Each number is 500 + 25 x the weight over its row's rms, rounded and kept within 0 to 999. Layers, rows and columns count from 0. Numbers have three digits each. The size before them is the row's rms in percent of the matrix's.

# up: layer 3 MLP up, 1024x256, rms 0.162, rows 775-827, columns 0-127
# down: layer 3 MLP down (transposed), 1024x256, rms 0.146, rows 775-826, columns 0-127
up775 103:508518449561503511500496464554476523480493534492485559490503496503497498501513508487501563520503526513496519511497490510463476513523513486450555471503460524545487526479467520500513524459535469524510458527476530491471496488478499533475469515491526532466519489529482479519523510497511474512524539548480517481503481517445529511521527506498498515495447454482513471529430501489554483459493
down775 105:469497467522493447504444517494534471536539498527546521534522484511502500492476491485518533511505519546487490508504556544487507486513523520519480536523500506495518501470488503488533499482488475509528473473507517493493507496509470513466527479454550471473524532563463463522519494451551490505496520508519504496534524514473523473494504507478495476500482474490532520502475545522500498517500
up776 101:494492521465499483473482493494498534490505480518407468488509515544496484557495481498485507501517465473479475461527519512481518463537464476513521531467538500499487493474506493528498496512509485459476499491488468498458499491512471510502480467528530481490477499517430510504520526523520479520531475532554484487516543461502497510502487533535502469544518467484444501460520488534471494488517
down776 099:487491478474512464550523500518523533476514481467469507473520501508541493498504479530490521492466474494511521487517482509503481495480484560539496502482447494508517562522500468515544518457484504514492500508511532488494500511513501527505517524530528501516537520472535500528448502488496501490528464450467466510547429501453504468514509500463499480478509522503516536490530485442488514486518
up777 101:490479495491512496509502506476479531485536523501486491511480502498482539515466514471558501552483525480484466535512448512485531485509476517488483481529520522562443474508463501537514524537491534468502525470491483447469486500507515482509497507517483480463531454513452511476498501500431498520498516497500492534502481452482514500560493499515510475522528470513517565487505483503497515459533
down777 104:528485486493499475546504508502534544484528527527485500494479505502562510534513494473540503490501464468474502490474499485538489536504495472500523552488526500467487517485485481516532524490512500471498515514504488528514457497500471480533506502511467470493467502501521462554495512494464526480484509532498506500454527482499490501501508496506521469481520499489524504463510492474471533486516
up778 097:492517521482512516504504514503471501491523536491484481526484514478496493462458494461526497469489462526481471476505499521484508473491511493498512494460493489480460507477491544520527496492520514497483462471485521552478515489474496494501478478505509519527494515483484512503506492469497521487508541463525474554500501462478531511516492497487540508471466435508515529533482512516495497474506
down778 096:474480490510545488467482492506502488499506516497495512470516505572568485499472455526479544499529474508517501534515463508530514538460440486501512529475491516544492520488501509564504514543490515494502462482471501487486487475502457566520510457468497535481500479527516494535524502539502501455489499463431485484535489512521501519491495477483494514520490490525481459461506489517476507496481
up779 110:535526480501484482469448518500511511495514530516509457507510561538477466497485513500551484501485462492515482508474478544509505505516513520491546474495461511499478517499482483498526499486479539460478528505531496544502534484494490465528428542508488455506469463556497511496512458502565531504504490468508504532443461527511465509507505509502460483490467519494550506477534514497539510484508
down779 102:534479494484555505491546506524492476511451519461513522550501497542497510498484493508485520464466563522526505466493525527508511525512456500451476453523504477571485491533510536607502484517519475472540461469473477490510486516496490491519504520492522481497500543465480483462505543507510496534501510489477530499550444497482516467499504508522490523473511511478503465514528467496532491475514
up780 103:523528526508525500522508500475484526533533512492494443481466523489463491504518525490435523464550500480499480489537482451510484520513477452530454502464484531495518507479472515497491524471481508505507485530481530543502455510498502466514492514517505504490513517476543514479498504467511488510510503475491491522496478536526522491517545487499521496452507507499495487493542545496526512478505
down780 093:470498472514466524470501510527509496467535478495493538487539454527494510476542488461545481488436482522503519526475494516512518512476547576491522492499472480504471473503494517464501492529510530502477505464466529440498490488477506542462506489495491509512493538536463491485465525501544526491511497511515491513497512475519461528471466525442488485512474515494499515504475473498489462514520
up781 088:497485525496545486474494510487501463461524479517508480500468492473549473561546437517449513494550500512488532508490496466488480515473482466525531530491519472495495503466492507498508535508498492535500484499503505498496504498480501503468516489459551473444542502505461512472515451453497464511515555461488504498491501483513523505527493499444492515491482496497506506501500466537529498529521
down781 091:512525499511544478544487458478483481532483541514486532531515547497459519449463559491537488499461532484520515520496528552494516494517488474501512477514461511472523509502495494491465511490483547501482529483498499512553511516472502492525499485492493488506487542532545527513472538538516507521494514506467471465479538488548475474484490537529540465472551496467511519534539473459495475480481
up782 096:525501504490496512498522502522492500464486495505508480519505521476525476463517485483517470485525532531496503543481447505492523520529456505470499518476546491534457532499506473522510504537477478516492509540488540505528549510511478504473480515547497521518496472539508466511542456471494480507493456493501500466533431525507513489485484529494569546518469516508488488513500517514504480490509
down782 092:497450511492472496504494515489530501522526529537542520452458481518472520494486533463520457498514494505500459514497538466485502518486506477482452474496484435511522498488497540475535521486490526490514491493497531530528504509480449474512484504528525480467513500521488475504480503475507497531505482479499496498458517493486485534459473495522516443510510485476522499488495470521510483508481
up783 097:475557495477472466531500489533518537479543513495499496502518500467487512521495516478457493513506498489478529474532454484505493532529471503482528510492495480490494514481497454462529520526487483502494507472487505531459481505512487493535532459507502518447483444500492497532491473479523491516485532489528472515504502471463485502454495524487516538543556534521493543483478457483480488529470
down783 101:514522499529495499475507482494435504481454480528470478509501456506539486475535444499512506534466474527491508497456496522542514465534509523497518483526492509472530512502464530510506481428540535521540459544503514542515516488475486488488503485500518495550484516493465513482508530479467501489510495473480499468464491506487507473511517456477476458563493531495576457533476504542517497477508
up784 098:511486474487512556501512513485527542495480496519477497512518494531440500502539497508490463494530518510494489531511484467491499518520489565469512511433544523502467446485481500504509540523505516535519495504442507497475452484462495538510500530483497499525475487511556498514480468492512476512518481474448510491498505494507498488484525476542517512538539473502511540523509521490496459489513
down784 105:537469494477479477500459519504542482501507496477547466548520494470551496529502466528495508487478457546483481478465506540522486525525482503539490480532521512524509512491515476475496522475507510465519489529533478487497543508486460468589504491544521512493500522479480524491489507456528474534495532504517532435528488497456505524513469501515538514482503526455507519501517512494447529495512
up785 099:489508489503479487528511466493506545489501504491485514513526514504509471471519534486515523516486542494504494503466499491539479485497532528525523504485514471523445533461531490508502520509522515532467490495473494485480491438493497482486499508510511539480460514498512481503509492512496498501493470519507476504523509508515490462474511570473522489521459539534539500500504510522532499516540
down785 097:546508499497498492515452498493482510518507532543484526478440533479518533530450455464517473532480523518499455464526404493450519520495496467501499484496518472492498505485530504521475466550506531536518473446503502526499525480476487503509530479500500506564520501512469475461470497461517502504480523477496538505510535523493494494522536532508477502495536487492514501511487505470468491478546
up786 103:503468490516463526517545505528484460488485475545498540497511477512490509519510532475490452503453496469476494484524498525474500539481493474524499488536522506484515515506506560508506494538531531513456492541529512468497510485486502487500542455498488509525464513525470504525487518492474549520499512489491468486497513485510489497497537475507502492503495488508482465503491453469475537561452
down786 097:529490505481484478473465501560454499483507522478531468513480519463504491480529498489508518480429459506515471490468507520498453481525500502531472527475533505462518464507500448441516509493488522503526554492525464500504482514496496517514499531512511529553514498472498465504476509460497491512503469497503508538486524515473484501531494541511513498528507504509523529522498498475496459566474
up787 094:493475488447497489482498533481473485469510500522498472472507541512492523495529470497509512489512500467520481516521455509511517497478542520475491478527517518506505545518488488496479517502498502495514480533471468515481499474518502557462494491447460481537515494542550510477564495485495499558488474455464510443489502480482487434503498511479495539513543475544474500505500509462501490520507
down787 094:520497522546514522532514499477535469527497494501505491503475502535483496489473504493464541492528493506453467497499543521535489478544487479479486484467473472491530485539507520479492487506479520525477551450519485483531508514506460519507540520499474507482508523513501466552506521473477510553494501490542452474519549519496488502463510526457505480498482525525558489506491457525485549496512
up788 093:525514513512496451490532547515502480473516465493527524480519507484476472496551518460491466503516498516454509533539539438490519444477524484504452500507514526459515510485445502496474496507474504492512546467495477491507458505490523537533490478488536493492475510494543496518532520495529490541523486536552476510488531454492524515508506470461482523491557456524494453513519504501509484512517
down788 101:451487469507521531499472485513508481465509554511465491514469515458536549498494470509554489508485502485530482505495467519518433521529477506511538491487490519540511473483518491515497479472528522502498471475506529517497515495518488468504486506480407482441525501477506506485486543532486493495502512502508499542500459518451456506473503558454454500488520499560535480509467514520506504487499
up789 095:490478515486469465448520507478512492533455471486449520478552506468497486525563488517507492503501510463525479506504531492481485522535507512537477536512485484488485485475496537530521490462499481473505478502528498499522526519510459479502499487508505448465520518517518511496513496497514471510457466521504539445487480477485474505545517507509517484517501470489521488460482478489477516464523
down789 094:486457484504484515515474462505471528513495505511465546463495500537499500468442509496504530495510439556502476492456479544497498489496486512480511503491490527485491507479497495481474526527513495520481509477446500411521506502486506488524522465504496501502519498482501479485510494506501493485492540502507513507507517454488523449500533533533493480523534536493528472504469478488574491522530
up790 104:502475533502518558471490515510473520530510487479534506512463508516501494517519512486503466463489525558460521478492519544508511462513509488525507504467532503518489513487501522490517525478467458485486475467479507517524493502467484553499479545491475548480445533476520464492439506470450521479485498526501526495518477507455504484430501515498476523466445504488492459532504508454438518480511
down790 101:486475465486526468505480488473507519489493494466512498491494504447497540447549484482526478507496455481500513498503481502544480520483490480504506504479481491503513475499491476487480490471487489514516465511505503503526527500502498508511503499510508498550470510458494542466500453450500470476496513468505473498544508486490525535483532502492516456466544510463495517492451501481474499519416
up791 108:504518505527489504503456491538522504537510508528536515480491497480447519487479477501531535450514516513476476462517462487463501464508462484510460510463500502535511531510517490486540514522539459518490483514462507492462445486460493477519464480494480482535499459533516524494505486495529584483513494484496478520499505488495509483525483508501503516512519481493528486491493514531521485507540
down791 102:529447510495495502525495510486497497506495454468549489471497490502552487497522538486537522522541509492485500502504524466503497523497498497514481526529482490483511501506508499533467495513491499495505513480494470489492478467475545490462445523522508464492471548480497487473494502495508491472512451556516521511502566499534503488494514489546514476479486495475502521542453485489519499472505
up792 118:506494478542466488507487492533518506530487513526508492498504508478487489499486489463493446453474520498506512526506467456497509491531531519507497473476512480508516491452486481513506515517516481518477540513489458530471525500526499472503548503522478511549494502465486522525484487483486519493490542467476516519483529492518518503496464503524542514461478487529563494488523512487500534511480
down792 116:474485452497474526515491548467509476493512510507533477495480514464444509482476525479498514516438496515539509498522537470504473486508520501516478496528497512527507476510492500452479488474482500526500476527481467462496490522505504505525512505455510505536490534515484512446482517508544488500506522491545475484515491518512465493481465517511520472472511508525494474506504551485500507528463
up793 093:510521452535492501496522508539555503487489482523527482462505522489523531506523492510536504524547508495474497507509530474444450511496481532485479535511522497446526502499541504479480487502485461540438535547485467492506502477492518516508512534499490521497521492463496516501513507502538497495523539501529480510542508490462459509517532456503503488522527467502482497519478498482516493536503
down793 102:514550496501527542489487514469524469512513462461484522562492509487498506496492502497499508450458527490491495454534494541517501495477481484506499509458482489545459489515440588500470499499477545458534470457502513498507498524493490493474485488515489461484500464546484482523517484468473483508521468479494513493495489504533528517520500503532460548509444520512511479471478465554469530474515
up794 103:529474474495541514491542513557533488492493489508547501486479477492490479524520499528518516460508493496506495501473513496518497491503535480519463491552522469499513495490465539489517544489501512492492487518467545535533464509498494472498525485481476469524526499516450480443484540465466487503502511496528534524496534466505479452484459520472478510518445515538551466505466543504518502522546
down794 105:492551513484525436482462509482454529503477526522475528542514538487499488529532483487467465515495535460476488506518447540467517493511494478478527462502495543494519504496514465487467488479556501468483518488518473491503527527503453566524483500456504525505546493464487500552509513482501502493490526511505511531530443516511458553530522526498493531517525508459517516509523463505508499506483
up795 093:441471497485508504508460526463523514499513492469509486517453498494530488506534481519493529501545535486492469471520469516471489474466521469471525500505527465480482465525501513503527441518490547466484455479491489510481511485500455484461455497502451499504524524479497540525496479517508496540526483516479508466510471527520533495467488492521523542494509495509455465546514523535508541501448
down795 092:522504504512499526521480472525460540531476511488523463512508503523532568506501498494531488507443488487531501487473514490506514498472484481490526492478514497487501483525489514526535516472480510485447526463511488488529512496485498546487506455484491487528477452474480466478526591502483473469476484504525486489493491478531489501498476490540499522463483508546451563497505450440526494509502
up796 106:533499528512549484509501538473447576515527467525514471520505451499462513547488540492518532477564504490483478471493477506506482520547489468463463483522474505484512478489510504498554518488518520498547494474503483497465490510500506492494512568571464476489511512487483539488449483500488458480483529541465530491473530473497483494531483509486492521511468475500505472492510545488536507446532
down796 107:491538507499490480461495511570483499515513532475503497527505507480483494496468473517550465520507507497533490524486529483509507487492456493472519511526485498459490510483528469521467502490484522510478508480518504509461523484517505495514538481499467481481478546527515486464500470511453496503484493506482445459484490516479471492502524465514488495514521463503555534527494501468514461521525
up797 096:520499503480486441519486513514539506513460505531490506529510509463486547507561530458492500468496541491481544530498469504518506506482492540483524493475540509479467468501502512504524536498553480511478480517489454491504502517471490497510489497505536517559546498475463538551528476466505497474503480516467549480475498475516491519489496505496509524519457500525516484553502540541500519531505
down797 104:477520499506495465482489505475503524474520501495509472500488486479515535450514489526501474437506489526509552523476542443546527501529477489496500520517453502537505490496492526509433499506484496505526518504476523475516515549516553518499501518535534474501489511576494529491476501504469498467462487444497503528514530489485556557529475485496512518501480519509505496494505494498494473528504
up798 092:487548487540531494522500520507518485527481481497528499511492530491475511508510492476487538461542526473501499475468492476501540496472549501496488527511497541556534478473518479442503492485490517472517487483488548454489486510483526539500498477509472509505513517467546515466527481487469510514527519535501545496532468525461538449522502520497466499495498497556534492486454500516492485470508
down798 095:442488484511508522472513527522479476494493482500538524501516475508511480485483489470483485548537498444512548504512486537479515530492463453505510466489513467505491507521505480567521469527504493541552472506497531470492526514488503518499500454560428537532494465481488513494438495509544504450482520471526515482474496501472537493485510537511534485518518506513517544492501477500454474515453
up799 124:495487516505494535492509531521505512472477513489503498492518514499514513508481469528472507468441494514524496513484484485500473513513573547511545510531464467490480498511483488521514500481521441533486530499463514481501476474486500538503516543489478507491518518478515482486500468513493539538503513503419470550540452481459513446530486527501490508484519514514503485517491489456474553499517
down799 121:496487454515458478471473501498453499472460458488504477466516541492489496473469487492525527566413522486507464477450498494503483527474509512501510483543504478491478535487507504521533498482497538512492494491494508513513475552515526533512496531510495515508530504516498561472509470463512573476482547454465541523509527510529468510506488522493481479498467497494491512528467498521491525513550
up800 100:496491478509553559520504499492524475519476525454479497471468506483509514490487486465508483521470471525443479495516524487493480510500506541514530487500510505517445464502484549500491489476492497452489473507494520512490490525417454491521483541482501525520513464511512474467534476450524464481490507494497466529516513488509505519540476491538516523517523495482560526504489496497489508511512
down800 102:483526476489535484506478487482513493500504494458486455501501463476513450513516483504508509518521486508498488530518526525511489470481506458519511491506501480486492447531467475504498491536525539459498461534495445520492505504491495472492527529492511508514494531483516500501497517506483503497477522472475469507476509491511522514559517471488520519482466443530533493492490548505542508523555
up801 098:508539511487502500509459465516494504509497511507464498505510469540499497505509483516468478509478501496492512497477496513527504462506483517530492481475482499454488472503485556494434498519489489491469537525511552487497482474476495523522458517502499483549483541494498529525513504572470509459504456519543494519496510520525535482514502518504476521550461457465482501531511524539487500540484
down801 106:452508437521502502461483531538512489463514493489468479496513466529532478518444500482498511500507502510485476509511491507500525506510485535479508471484500482534480471513528489456481506536513515508495528499505504522492410488487512476436500525476515508477516504498469483485459467508510463522540512508507485441524504507536489540471499489444527547517465512531515529492476483495508457507499
up802 095:491490505557509506486505476512529500514501502510471528496487548470511499466525477509514496488484507498465551516538479500462552504507520527526478479485487487509486481537502483488528500481538488494509467452494469515490522464425484529485488484474494492503523494505490510522472529520522523513513536555518474499499486474497496507557557520474502497496544480544520476487529503491568469433503
down802 100:485499486494494471496499520505478535508524524520497480473529521493528519511485477474525468502507551470491487506491549487473544514484510495511501493529503437548471512468516501524552504497477529514511508499496507529523480482493538472518499518551487481498499498523543443543500489535490472464507507510560519439514496515490544506499512495535514528480480533447477521481495500477486499506539
up803 102:487487543475497489485551487537506535473504493511473495485469511509505467524506519507530482494528484506500514458505467478472450524516503518468496460446483533493489581493484512495516516504484478514485532471495445487481521530503481486483485478489449516435494521515493520532482521462491509504479520532503525458505504512579462484489493514445517496554504492482494494468519474496464502478536
down803 102:477501543486517514486440507506514486492453498499501511530506504495469496538470517504508446531478558504507478496477510516484543499453492533543470536522503483484544469490501489502496519470496464537473477495529504502479527485508485503527485486508513543459526459500457525507491481495478455505516517471535487475490526482475514470480467510494512477505522499494466504514511485500502529548507
up804 103:482504516501472503550538495515496459507471499521440520483521503503543499516528499493521515490443512537487523500460540490484510508457534526496505491548490507503489505513509522575507519477510534488513489520508504496522517517495486453495498514456486522493471494503463531459493526526513525460466512518515477453462469537527490541491506515481484475517470481486464482511494484506506486546520
down804 104:493493492514510486517471503503534535504520528471514480502495508486464516502524504511494482473511493451506496484532476514497521528506502502443525495503508481485524478474501514475499518518516502516485505460531510456489549503509512511458528473534434488423523521508531515486512522562523497543480524506514541563514508507476478496486520489468486491492511490485509504484493473477484504507502
up805 098:547539461514510490485534520521524471455513465491502473470490488476491452476485532479495507513479453488500510499470493495527517536515529518476503504508508495445546470425489473462518489489452505454495534521486496472506557512503511496530473482513498453524550535533444485509519467492507501523497479533469480519501461488552468499466512535532458463457540495508533523509485541503507480516484
down805 100:529480545472461493508482437513468505521515523540495525508494497533534539485512434488492513495476516478462504504517546490484487473510482466508491520509504524516497527548504520529494498472504467526520461484518512537529490474479491491497495482505550478502518452471507493470481545451522521487487497509523475508486521529483487478507478468529535522517500523491495463524547493501509490517469
up806 102:488487519493494481565478516520523511520476501523507524487537456496502487512486509497499511460467555456520522465497470517532480579441472465491482460462457498505520506520476527474473501505511487538467512501491500478514528503500496502515524485460514489525467517520506483495496490527505449530511500517509478476543487500514520495518512502505538473506479509503502485490501493479517491494564
down806 096:491484495540521492484507448481491524456485516514566503505518496499467490476492476526508458467535502548483469506464515488472550484543528541498515524525521492495473526508535479474526468484447519547500490492522488540460486456472492505510486491485491519477555551506508530485520496484474513507524489465507489488523534523490501494459534493506517566465490464500533525517500478489446496500517
up807 111:531505474470483545462529569510496488510515495479502476502462470461475509538471483484497505483530502484466522488490456562473491466503459453496533496478516487485466526468542512452509479482505517493521493522564450486513486535506521503503472494544467522503500471501494481449532493490519527505520487502496480520468531452477506512484548486521509489530434481525518453517489507504476528473488
down807 111:515516486511530468526536502475528461521522525494486505459484531482510495519457493545553516508479518535476498531469514508503499486462476520487467479485500491494513452452474487551504505500495522496501491480440485554514453470480509469512526540468466521484526511460449480497536495532446498516519505533503478521520500516491499538528460526508495496531499507461495457493479488480490539504463
up808 105:505482520501514512500510447498541499486478448530518496513550538449481499453502486489535508507528565512504561517464500453517506469496436519486506482486524522510468486530492489485515456496524495484461494473496489486467532499489509502452513498492489504517490527510493480471494528465535492477531537481480516442522429414453509508502494519489515516512469499500474510489523498487503493501481
down808 105:479483499508480449515513488509516489490477501522509503473458467509533476543565496514528493479512476487491517497518517506468471490503506484500529533515483493542550527508493501517502511507509531486480478545507507517515459529506502491473496486510497508529436484483486462481513474534489454528486518495453468562466549549511488539495497510480478488504500480569510529534523509499478534502543
up809 099:480490454519469503488515510516481498510482473479519529459491490480527466530540490522471495466491471536491475466532514532480502447486485502496499520426481499509506477474503469466485529509498489511509495495489480502499513511549514510522471507457439521469421470510459480561502557508537491529503487476516474509466551475495497506503494516473491465524558476509449523529524482462497512555513
down809 106:540512471552551496528496502488475517452527462454506503485466521494519510467489501525505523521502513476496517503515540469513520517522474478522489540492520471493523545475478506506527509497505484507454501472487498479443522536518445581498505534507473510471502486505501517476523522487479487484499501509473546490497497495484527499476456475486468475446480495502475512491506486469502492515511
up810 097:519489506523479511498547518515490497517489513533525505488484528466445444486509505523489479488485473524467481489530527505492513497526526515523538540515527497565481498499510503497489511497466514517535497461531506509564510480517503530445517495481511548503476538465475493512501514482478511551511510501537525502505493460538526490485468540548520489470552542502524506501457456468486507525536
down810 093:528516531524482506501538495506549510503496514479513530532448495497518477495530492523503472553498477491516506507529515499523526504484471497484507518514485464514490493492495481485488523498519471503497522495511465468488532520474485464477485569521498482445574484536493476485511477510515507509449507478517477494539484518501488533483496483488501497528488470460480542531484508508514479529497
up811 098:493496473476480543525520517537475521498539554483517534502504521472494466494521487480514535485489506498494484508444486513467508502498530534481525465471514489474458539533490475491494562508481498488475497532507504526499472477479509497448528481527497453485493491503521479485499510505502503462501482507464495518516476477476522488529555484488469518481473473472497515500465528517454490465536
down811 101:517457502534489501494484473519534512474491489509468511545488496517548504501447526524480562510490498515565488512502486469516493516515504523499491483506532529473497482506510516516510444473497523533504491545456512481515525469461498514481468524492473515499520529532478461469509502519472510500552517474518522482459527519548477517512500539508484507495542561488538470559478493492476520492478
up812 113:488488528517496504498516523489521468495515555485525505549467497496465508508518477502489458475510523474484480510543439474468517510492519525501527522460475500502485521501522513512480483520433540472530521526492494523487490495475541550535511507503465459518528510494513514486524512531506479499521512513478529502540506481502475473483488482534484534526493460512575499484489533491460521503517
down812 113:481539480523520494515549499436500497458501505491519496488475556524504521500515531517492454514500488494545544508504443528487458548503438469476489523509491501466454484471504490476533509497508469495475501518561501511507536516476461551536485497512501474484504519481531527464522499505557477519487475492467460545515488534521496473523509482521480494495508507503508511498540510489521518496542
up813 105:486480533510544498522476509456521502499486534509483518497552501509467478495476514517475504518479537507544454494468475453533520517526495494498476453483541509559522477482516548495520501495485504461471479479533517522484536507491473485510463505514562497517513520488525513493493517525498511534487524537535541508442508483470507512500426506462489490481466498462481526482514517508513497479500
down813 096:492531472486519515522492524452492491439512514477560497542492474505529480436513493475508486473489512484483498535479544461534516474478505491520514452513535501511532507486502503507502510497495479467443503442494517529507496461532513478464504496503477500503538496489500500556518526489504487503532533533495514496469492524509485477542519491452489502538492527475480517467494538487494511501484
up814 109:501464505493488496482532481540577471470554461502498452507492499543543532485550472508518511459464530382513478471512465484504487521544519502492507546511498505506498530477512535514495526499428523550489505474506509531502465486481484491489488517464538540462517496494483485521520480493507513506465457485508496516497479514529516527471479502479471448464528449533523553538529530491476512518530
down814 102:500485461522486476483538511492489456478527462567498489424501459460434489504507541547474502490527485509488508480534477512489531501497497501524497500510530479500478513481506479449518483498519535525479499495464508565528490488463519445523495474507504482484481500511463487466451468504534519477516479480495492482495512502483474528465515507503486494472476516514502570443514511494522432511475
up815 106:531499480515533491519475509543518532494512477493473504515472477468474476493509480517518490523504496484505519521507502536498529545469538468476514448496489459534501471482497478493459450511463472479507441524485475533493573455487492521516497526466513511503488483483475535531503527484443544527537458493498483500491496460504497476499528492472463503457501564512493503520524514528515553475496
down815 108:487514485492495526541497487482471478464495513534508464501496527488486459519506474477520539506511496519441487478451541493488519519499491514491521525518510455491546491483462479507481491550532445528500498517503486477487536483503505451536533514491489517506498490499508518524461489512493490489499519517481519454539501519472500510504491513475522502515496495459499477508493558482510484544525
up816 097:482490507519520547489479532505551510503495485462501510512545495512544506498499527452542524521512496475527476501523492490519458489489490500487525438522490494510479475516487512493480519524510485470475496516565519503522489465506494521528486513500486530507503543513522476486453490511468503530499472486516487518483507534506511508525476538516533542494519530510501503502493489455484541521461
down816 102:540507506516465476517502449488487538447502525498539503459465486524499551500498466518514500479481482514493558440451487500527484500479515497502472522469502499473546545520464497538527448503504511487458518549483487466534499496518441483514488489518514503515482480510489439465496492528497483489484535488479464486499527499534473505471479494492522467519502533515473514566496515547512475509524
up817 104:530471473483544479508528481522507484480505463500494526491468528527533501472482465520530528473486538469505476509521504501510496474531477529516502548472510523560492551489472500473566472503510508539490496452534497499560477498534507453522492529468477490533544521485498450488524503486467499520493494498449503469547470496493488501526495501492509449486505502505506473536516481494551534541499
down817 102:468541531515475528467490503519501519536513506541531454495525531496456485486487512496476457462489494526540508470500507480489494487485488459495507484557455502502555453502486506481470463543506517504478499533480506512470536514522518527453514491483502494485489512474510523472502473470524469528503516558533497517489562482558522503522512460496488526476452498561527561454490445500524511489527
up818 095:482493484509481507477499486465555540518500473552523490527522510472507469520511468460458498528520482485545491491505503524525489464522509527507522509474473487467507498497493490515461511511498487516467495490511535459490477494479505494461530522497529521429472467540528486496477477499505466487505494495513461477485539497472507469502473513501489509521528554510488435498473492471528487522526
down818 096:545496510504507485543480489497443475421536495506470504469471511516496490483497508538517481481536514491504453530475503491513509467509492550482493485481494489474515510507503527457515469462512471514490500448478477502528502509519450549551524485474510508516483485541482490472507498456471506472502499523503517517502532516511480511512493490493490466480525471479496452543501520464432483488468
up819 111:528530526490513508525512485503510486528538513475511538448506534496477516482483537498494472513511504520486474527509521476500486512484497504517489495524493527501500484490467527469536534524454484459484513479450462535545505466500515512528516455479538443543496519451547515505519534560526454501509483529538487494482483463540478481520524481486423507479507474469480499540503461524508500437507
down819 110:499494461482475512513493493495500513464517491445510451446536511514479524479491504512461532553495482492514502515492517482544499504473483502473517504516485473500498463475520527520502481481486478490506549483515531475540524443566527468534507516493468487489476448513491531489523514486480498468503514513533479494536503514509494521525534501484518502554488484533484503473436504529511501528459
up820 100:475470538471496541525529510484515470543479520496510466479481510497463475465516533492518492514449482482507530512511533513503519511483460493486536490504517518510458498484506489481518496538536541461506529478530547483513490463480511443516518507494455503487510519458491533478476476476479531472470485510530503461557548511503492500478503481491499474513515489484556499463467531522470488497481
down820 097:514522472512483478480481515497478504488536498489499515512539533502515540519512503503500509484498493478480520544454477509489472541495501511505487455549476497511565520530517535517471493523485481523511477516494454523511522529551545542479514510523546507486508472502547487503520486532522467554503508495495491493513476481451547483511485526483503547516469534503494552540526487488493489499523
up821 104:554512518510477559493507486505503489495511506566511514498519513462509502531521472504503488466467502521488483483509484472500473550472486505528474493480469529521514475481499543492511499483486503511513517509493449520514514548523489486487494468499520480480528514543511496527478485541479512462495505477518517497487511457498466529512515518452523480504526490488527543503522456524512479493515
down821 106:435539481497478444524485472513492484492541518489495511512460503520471544497468516423473509518547459461489480476541520511487460489529489502524554526494525435487494492496488442535493548517528467474509506509530514520502528479500482478463543524534495474515492513506496516478507491519477471490513478501508477521499516464530512500499499524491494493522465486515465541469468496502484514471508
up822 106:530516499480496475548532525500496512518521517518519464512480484517505447474514503512519535524480517540484500498492489525500479480476469477504492512484504521500464482476473504525504529490517529496516476477492489484492466480500528523461502485489544490484526512506497449528531483494500504507488509492468449508506476504535519479489504506488506531497486548498527504481454482552493502508516
down822 102:488518486505489537434532463481531457505512446463470555507521472456460506526535500463528484530496509490497459469511509491499539544553520491492520470492502521481516500512490474497532542522509490496496490512538498482490520492508531504533491517507518516513501485506507538498497505518530460490518514544531532490517530495532489539474502488485456469496485504494510507531507491514447466468513
up823 104:520531491494498500466509542494482486509564479556490458528496514502490500496524495498497522472466468489498499495543461520456514444476542503497557474474495508554532497462462494467504455503479475515510521534473487493470507514530510480488513524530523508489491480525460505510487492467488557466495513503490547520492469502500490494503472530506511521485513500500485467487483517491531508483483
down823 111:535462481466472494498472516520498516504537477502500489464465502486470480476508469492491494456487478550466498508519498458511542552517482524506490533497503471475523519470492511485545475497475453486490495508458492491537526474506524506473491521495472482538544515474491481501495509498490485497579517499444495458472499497454507508466512492475508459492470481508509504533507476512485522489508
up824 100:506512519478464459468497527521465498489477491514521486511499483502462512479516503521487543490516494510499498496481503491488492465546468508464498488500523504498481557507521522500516526482517497522469499491560483546491579522517537492480486484480476495524452480522441488463500527499528534462501484476520479525491466496467511464496495561519496445489488460515549488490505447522478504522490
down824 104:481507495495497484521471540488521529529545479510529523485518504525503504510524494492512541511530494450469520504475522456496496499472532491515479522509511501513517524534502511526543489554508470499499477438467514495503496475495495474461553511521542545516529538506487516496509494515499530513490495435517502486522523512505528488498498481495488515553498532496438529513488493483477505473522
up825 087:510519508465494467497521491525507513484462489540496490526494542512472500477514525501506489511520508461479488497490476459499472469485531501464509529517494522547509454487480511511480501511438520509517454496502508492508492503483499521512503483488482543492502496508529496499459513486539503544513504542533495477491460479506453518476469529514498486502523517436490524547519455524465491528555
down825 093:484479527480483496512451470539510522505538507502495472478558465492548475492477534498493503466514520512473504491512549522485500496520474499524503485525515485469506537566509517480542520472510493495456515481459497472488514469487474453524510493549460501498522514475493454538453506469463512514506503484484484495449502484512530483471458509523496486505490485460521488523507468468482494555493
up826 094:507494492518490491489473511472475521483504475502521491512478485524505504541530511528483561519519480488507509506487505497535520450521516522507480498518465529506506464525519541516479492502484503528512501532494529459480509516476536505521496457507510476530491484499488518545503516509510484458445483518510491547482526455503504462523462514521492487531449522500486536565494507508539525496481
down826 100:507483489499513535521535452510495492486517513509489512494508506480506479532461482529538443471471552525492503498492474495437480491488481488474465534467535494512484552481517518491526532521483519532530519496524518540490518479492447475478500481512492499481535479516512495476513475495499503504506486497547547453490496520491494553469515514449481502472524511524504467453526507516491519488488
up827 097:459491547496474555489513497540488486460463475528472478493499488465463518490511487510481458499534483498510507473485504511483528455537487498480501497533524543495504535507484481522490487501463501532490459513492493487484501527443500498544528513505511534493561495515505507507456511477488505515521458476551461488503420470535512491481486450537485475513533496504498541533522464497483483441471